Part of a small language model's weights: 6.56M parameters.
Each number is 500 + 40 x the weight over its row's rms, rounded and kept within 0 to 999. Layers, rows and columns count from 0. Numbers have three digits each. The size before them is the row's rms in percent of the matrix's.

# down: layer 11 MLP down (transposed), 448x160, rms 0.118, rows 284-339, columns 128-159
# gate: layer 11 MLP gate, 448x160, rms 0.125, rows 285-340, columns 128-159
# up: layer 11 MLP up, 448x160, rms 0.126, rows 285-340, columns 128-159
down284 098:446518499530570511519513490485549551494472505449512544572532466518481487531468444523489475542502
gate285 097:464530546543503479455586513435558565525501409531443501555477502548429478490464454498485500526475
up285 096:487431531448423454477413419528521504563524499531509488468506491476433435445484430510480547470418
down285 097:463578473533532534497584481457464493490527504449494441475447534528540487566484579419558413488537
gate286 093:503497519493495473461470488450514519562518553514517530508550524510514533444506496470569567539471
up286 091:496486458524537450577569535529554527532521440461581521461470492520439500507512510442517508535462
down286 093:553526592535533522488509411497508535445543505540538469519503472500495516464497557436523540467485
gate287 107:512551506484494473523604478441534505517538508488525539558526477537486510522487370450465457495512
up287 115:529490455460484553463457545605509460485485519528537446491494493505514485495518533514490492479568
down287 113:547502479497515455479456545635449482419580473442442481456514473483551485513474602522524547506467
gate288 096:500446478479495561477503479467564545442550475506458439498572535507510433473451500497593526393467
up288 094:624472616432466476517530490501528538434418454452483500540459489520494489532539549597493569454572
down288 095:547440533514513521521499481561554469464435577413498500465417531500508514531503497495535508487520
gate289 094:494471521526547440517432423478505457544475504442496467543544532569482499522496526476487463534401
up289 093:542538492493471523538469460470411428510497510602558494473488421510519517456525448439487488469536
down289 095:515478476448475526544492557524458488480538515448511528546504391504543501433472435472474513512533
gate290 104:479492542510452497487514444516501595445529527501523547496522538465481401527507444474540518460451
up290 104:466554482610574502456461526498509464549579537497517501462528517437535444471499518502473531533476
down290 105:535432503460521456502531507487465509506516507511528492447473536592529512494459462489470522551466
gate291 102:502499558516509502496529475502504533474518517502555556485496470546489440574483448586479483421504
up291 110:496525495437556514490509513461554483498541409574441522525559476472510551485485530499570515472439
down291 108:595481499495471491492431506526502499458531571430413596550564476496497485521443486495531439451554
gate292 100:570446524528566493445521475434512552500562498527576547473558504540484460485487499518455553509521
up292 105:484551504490539543531489507539514486458530564522517487508503570454570432488435485537492542566505
down292 105:537494448553533560463481477580482503525531498494475544479482541466543518462501500495467479623473
gate293 099:570487529521479570515503467451534421417517535460502529562499428511566539549472457522454511536478
up293 099:520540496535403474538503521514519497518490452499541499488459511562471524541450510421471445570533
down293 099:419456513450486553488552542586516490487537509509379481459553507478456495487491551425516545503475
gate294 099:553523576561460424442440476520568542482512444398537472570547515499490537437506504547538489493426
up294 097:514534511417495554528525484549487491510497523439490497565545500495509458492465503523507529489449
down294 095:467381494488493531529483563525508471489523533511483504504513534491484457580479503480531509465549
gate295 091:452504514523535502425498546493508495478484478477488476471501533448501445495560498548483437471556
up295 091:516535506462447573499523560510483459528496550511463505457447532444378539570488457483492532506523
down295 091:495537468531506489593544499535428471447526602467499529517507448472532585478530568475459493599472
gate296 101:490518527436542564482504472475456419465566529450547493605578522478540490439487472558475513528530
up296 103:486442472461457504540475528482488494457547470559495510585496448501502494508509419563480534506550
down296 101:549483497526538571452433431516538433528579461510495476496505499475542500593519530526505440497517
gate297 100:429561510470468422567546540468530518439516474555478580514514514475475508523425445529462546463473
up297 101:455434442507534498542442456525476444517468430504512482533575532568563533476529551470451493484575
down297 103:498551426524502516534480566487545465461507542516506531485451410448523475440571538552543486567494
gate298 090:487443453528499468472496437550513420547496539522479465502540516499546517484469518629445522511485
up298 088:570483490447486432434501504505465458436490458490555484541499543494427499529506476539510481496504
down298 088:579514515465525463494456430499512517498411463544484441458526495489494560474516568507504493456518
gate299 100:542474508536448565470477477416553535490551436502486502511535561575502471477486521482489630485557
up299 104:471471511496476464474553459564480466539475425450470503474531513526530491549551504494532551531511
down299 104:574406458399504455527428463471452522601515508477529460539421535512519447555535561489505457593483
gate300 099:566520522519503563515481462481503488455532573529536564532560507539452515408422456478497501470490
up300 098:524478503497467482533506556538411485454518518460465542434457428479474520561536518509479558468554
down300 100:504505466470445486420490469525442480518542567484493470567535459580489451515556496537487515530569
gate301 101:537478481508525570470516488577565504500557441485521521541486516564531412405498461462515569561397
up301 098:470437467488526508491473536496458528500504494517491492493500447532520496610494489490485470437521
down301 100:553441450484511424498437463560479594542493458472499462506479519515478529535477504515514572547529
gate302 105:486530529513503476539567474505512545492517466502497506471538525507477424436468471486512443555479
up302 103:477496466408516547482487499521556439446474500476478511543563494514493489444479451498476408453507
down302 104:510500470539525469538539421519538459512543479549441452495460446519522492519498470510503525450493
gate303 093:506540478505494537491522532535535566455507529485532454538464574536494502557577540525477578477579
up303 093:465430481395502468519458458456519428568477551475490529391501528493502510492515460506531548503476
down303 092:455550517512482480509492445491522452489555486514508486526510521495451445436459551496499517561467
gate304 100:539518512520526470453499491522475551503520451476471531458528562568545532532441483483492579544527
up304 104:426535514486450494507478474534540569511506533470467513523458486462472513560569471521518523531532
down304 102:500520501602538508526497457418501455511548491476518528553554517519558486522442456491492542500531
gate305 103:442497531495489565568454504472494488442564516501498489508536496513502491492504479461572480573467
up305 106:489500537552523454517551496509568453409529552545444523422518550533507520417486468475520457527448
down305 107:520415532510482526497511503519541475476477513556460500417532581515506480514418492564562490509551
gate306 100:477516506494538560476529450520480536525547485460542502517463505524478504531498441459421520494441
up306 099:516513524511476463527519506530482505501493524442559554570542479575522537458521487459467496550539
down306 100:525537534498441579533488524482445490516505505554585414484508498481535510489515469532520487530514
gate307 101:498513529577493535448506572454530539513554553521490453465506508549572469553443511512494498518530
up307 100:467556504493431489473471568435424497520622457521476481514444517472468570502542482426578429553498
down307 106:533539542473544518547523461469534526432563470471510470503509520476494537516493559496460513490548
gate308 104:496423523572479484464525484502455533499482517407590518525497468575513424491416418511497479482517
up308 103:525491520546521467464506497582471536537480500515517499495466573485489517545499439488454467525480
down308 104:572483492520483504528524513514449437573502489492478521451486544455527446429475539463547564469485
gate309 102:557500498500530493513510552465549465462503540507457477447549547520592430481522461453504495559601
up309 103:517488523490485457483545489562562536515498416464456521551538458454556449465503498474513514580504
down309 106:551438561506515491423510524446422488476536550487468478509473483505534487511459452514574523504438
gate310 104:518609536503487528531453415489511506509504478469461566521591492515479500504499533525493467494483
up310 110:466495499489518634533466496442457484514560449510478485485524478550574479517451433526566433516500
down310 105:466495469445558514503515508441556512515537486512492566452498463478589509479423535598552533474478
gate311 098:528459516446466485532469474443485483539520457458477525510466476484480540485521491544493527462495
up311 097:467448547511524520469539541530443423516528570501487515477573485457620501553502484530554509572507
down311 097:527508475563532502431420474516512541447507507524448497445466455483472503503472557559540496475453
gate312 103:469412511537555467478501531479620475572482482524539492480523448537460475455547479552504503547526
up312 104:505482547516544511546481460458503535491481514475434461494475479540553399469503508475479469538515
down312 102:537469519546465545407456550528550582539512504597476540555510521476514484520536466530432473531516
gate313 101:536524556543494495465502514469515516490470408492520535494489490522520508499475523526483536453505
up313 099:454549563420538524463484538541494517499515446517518540479480508499432476524450430563478482500445
down313 097:486498488445417478477578519411469444476544496581522482471519538569442578483478447488499482559461
gate314 102:506488526525547467506551540532533537435560481485535477456565535505503423466509498534461492463448
up314 103:548443594487465509495439506513497528464447489469539550500451467572545544431536556492569525531569
down314 104:537487552464465486478514518571493477551519478462540434584501410525541506464550491562564518492505
gate315 098:540528497548507461493565542471481506486461467509534469535600487467488496478496454526474507485506
up315 095:485478520490444539520485478568546531506467521466515402472518581462489565474571462521488503472527
down315 097:479551552548438514498499525529488404450558483513530535507556489446514498528441555550537549463484
gate316 099:482540557468464561520521535463532541539509565484467509566489513533541496520471474415443511518591
up316 098:474575476516495449512535520466485459449430463510508430530490473567453438520536546596512581519464
down316 098:542480459441479461490540512534498513534516548471562527504400590409480467495464487498543504479502
gate317 111:541541578521470451475516495502555488486577534506488476489576459508483465507477474580563512533519
up317 122:515536497506507512516505524454505477594548550485526478495472501539514492488525436568522504473437
down317 113:548511518394511416585412559411482539440553492477471502497495549550471500487546531492527465498498
gate318 106:561523460524529533486532463505532491509525504493620489548487495503530527471489491499530564531419
up318 113:450576466558483456542557527458500471474509534530498485477479482556523502572490530548464536439462
down318 108:525453506497519497511458587471496526506517546498486454435519473463569450554481475512488536449465
gate319 100:557449586448515519581528472423508504465536494522531435503534567573482448488520462430530470546539
up319 101:468508492537481508518460405501451496489486497456445471432566513538525566476492511546537506445467
down319 102:542466496490563505555556470483525472494469505449533364481503499484564522480470468524542495548539
gate320 099:533533533452478588458508450511488558462548520432505480532456529501514430443566498476533560531520
up320 098:549473454508431505511534556510516436523531512543574508446461497550480656498511483463462495499523
down320 094:480534486460533485504507545556473512513491447539545565504489495472585512505552539501600470434524
gate321 105:491509515584506502481553496424526423508570474476534551525499527455444490515481472520536506486598
up321 115:510474447528484484464510524453494459442548523449551568543493489510511507481465534546411482443453
down321 110:459428564539550551511488503502471502494431531521494519558469551472517533568484525501507508557493
gate322 095:430477488491447543473458538451507498471510450510477553489454522498532519458486425548588484474578
up322 094:526510510529426544586539480595441564404501502436522464484421513557514484484513514506457503482554
down322 093:482487441445573561538546485492483504471524522466488503502426573587557479511478514463586526517529
gate323 106:506510547437477473466590469506478540481584530484535497514501419507492438529501517541486556474490
up323 109:444458526451503563530546486514522487433570551510471521436503498528514487551507541554481536498485
down323 104:484506535489508502508414491492443509594457486507467532534495449393498452496480475465495425481521
gate324 104:443561562543518561499498553530563455480471442532564503526454442489476506486466491448481487543511
up324 102:514497483429493562540539591466495483460537483500468455498469508487459493476605452445564417542534
down324 102:487595500472564474551595463424501461491464494528469487499517518550579551458519463450513530515551
gate325 111:524565550545483519570486556529500542492497465460530622504528486567484534454445460538543523523467
up325 116:475579611469459491529506474491555485487450499532549511505511401506561516491553519513555530502520
down325 105:523455458511502516537486513486483481562465504489542504504556528521436497523503513526471435459442
gate326 102:556530568497567593471484501464562489490587471541446436514471518505433429494449541515490522518445
up326 104:484524477448499428499516498535495481524425539470514546432561504550539507462533547448470529407497
down326 105:514456554507486461479541521518512404442537512583431503499526465460480465435540539436583482462446
gate327 090:528448503534433399412457493478484437511480533502504501499472461535519462530559535540487467447509
up327 087:578480477566492473485573476503502486536440492529487490592486445563488522495546554438528476495410
down327 089:463468483484492508516445511563516528469447507392475524458501594483470474516461487494478513402537
gate328 097:527483550491467549508455535504547472410498532448488559507497497533529560461490471539538522458464
up328 096:477469455520538478423445547481458507551502468520493511475564543571554478520448498509488499507455
down328 097:469499522516493469434570494517497423488515485462532499437478504487507481464567553474517489461499
gate329 112:534546483558504450437543552375488509529508450486476462561605516444467488570440465549519508517468
up329 116:505488525484517524525531506470475410505447426511497557499585472464536395515543493437473520519498
down329 113:554474438500508527534581507514527527510476485480493490536508449513467517528475413515481498476509
gate330 097:517403494536501516469571501486487468502557520536483544483429478555556564501531506476534588519454
up330 099:503500474532540538460493419472493504501498563473422514488506606481473490474484492480533478519487
down330 098:443535555469533420551597543499506473502592457511538480448495461542488563485455477497532458488487
gate331 092:486489461522471488476501422479552556522546569476565512468471486495551449411448478525536476572492
up331 090:487472489534488457520503429440538517474498506451492450533531506507575475469544519540463572448492
down331 092:503507507492449502503529442515441517459434510510471532514495574463556517524493451472464540456492
gate332 100:569446497595513526513542480442479502483516496469562537570564494581539529447568400471466495510522
up332 096:527483427486519468499606501532479469555492490418526516517487464577486571561518495538520484406458
down332 098:488564474513496449547516521572487516493556501433541499504508435436511506516488490555493605467436
gate333 101:485512456515568442451512495456508534453496546487502463543556545567527462474497405469476499477489
up333 099:559462520491465548530474465502522551485488432511498502467521539528572511543412554559441541420528
down333 099:522478535529487481451418472503524454562562500425485477573463485472536523482580467504555450486513
gate334 102:468507543520461485469564532468489485403488473409588489530551515533464530472447469468498501566494
up334 102:472577465552444596541534513511491501483451450492466460464497583451469506479515610490523419543510
down334 105:473562515525472486486459430573513466580572586516509552553543499506479484535496558417496484554455
gate335 108:487496487497473501386471462511514532505506446524508493493523486564538559459490466572459586571570
up335 104:484527468429486541505537536518430428549566444498530431457491496487488504540519460513520431475504
down335 104:505532490428580454510576530465502539493522519492515575451543458516549516433465481528488510498494
gate336 104:490529539492503505477486497472517433475553422523487498545519483518444501569538460501518502514459
up336 104:443492500433530503456454531525424534446456386531505512524417505451475516488529446530507550420453
down336 102:436474498507472568499481456545534497530505552507478491478446479528492501453448505564532517551452
gate337 100:435520558532470508508576563486483568471587447528468558524533450500505523492519493503462485541581
up337 103:509480629491500472481515604533527580550541478462451507594463481510563469440528488446515442581507
down337 101:421536454480498423443492562526497488463507470480502540521391500451492474496452520461515531473589
gate338 098:531526564490456493525521447551514521472573513512533439529482542571504554558419509515584503566496
up338 100:567499524539483449530458505520490502429494384496457491459421430511485491469525475471485492530559
down338 101:495461454546532516496487542477488500491538496469565498453478534402551506441495506518542523479480
gate339 106:466496436500515496446441450433464435478567466500436554537574511542453505488484485492535539526479
up339 105:484596520446494468545506517473494498454437568528521562481531483508494440418569543550544517487441
down339 107:482556474511527571470550529485429482529480524489472457496532508586614539429456546461531538492545
gate340 102:470522494514544426455478503482481544499514439536542480551507494482510522556503511489463463465470
up340 100:496456452421447546449540490509452530509535504518538423536486456483529472476541481452573472509491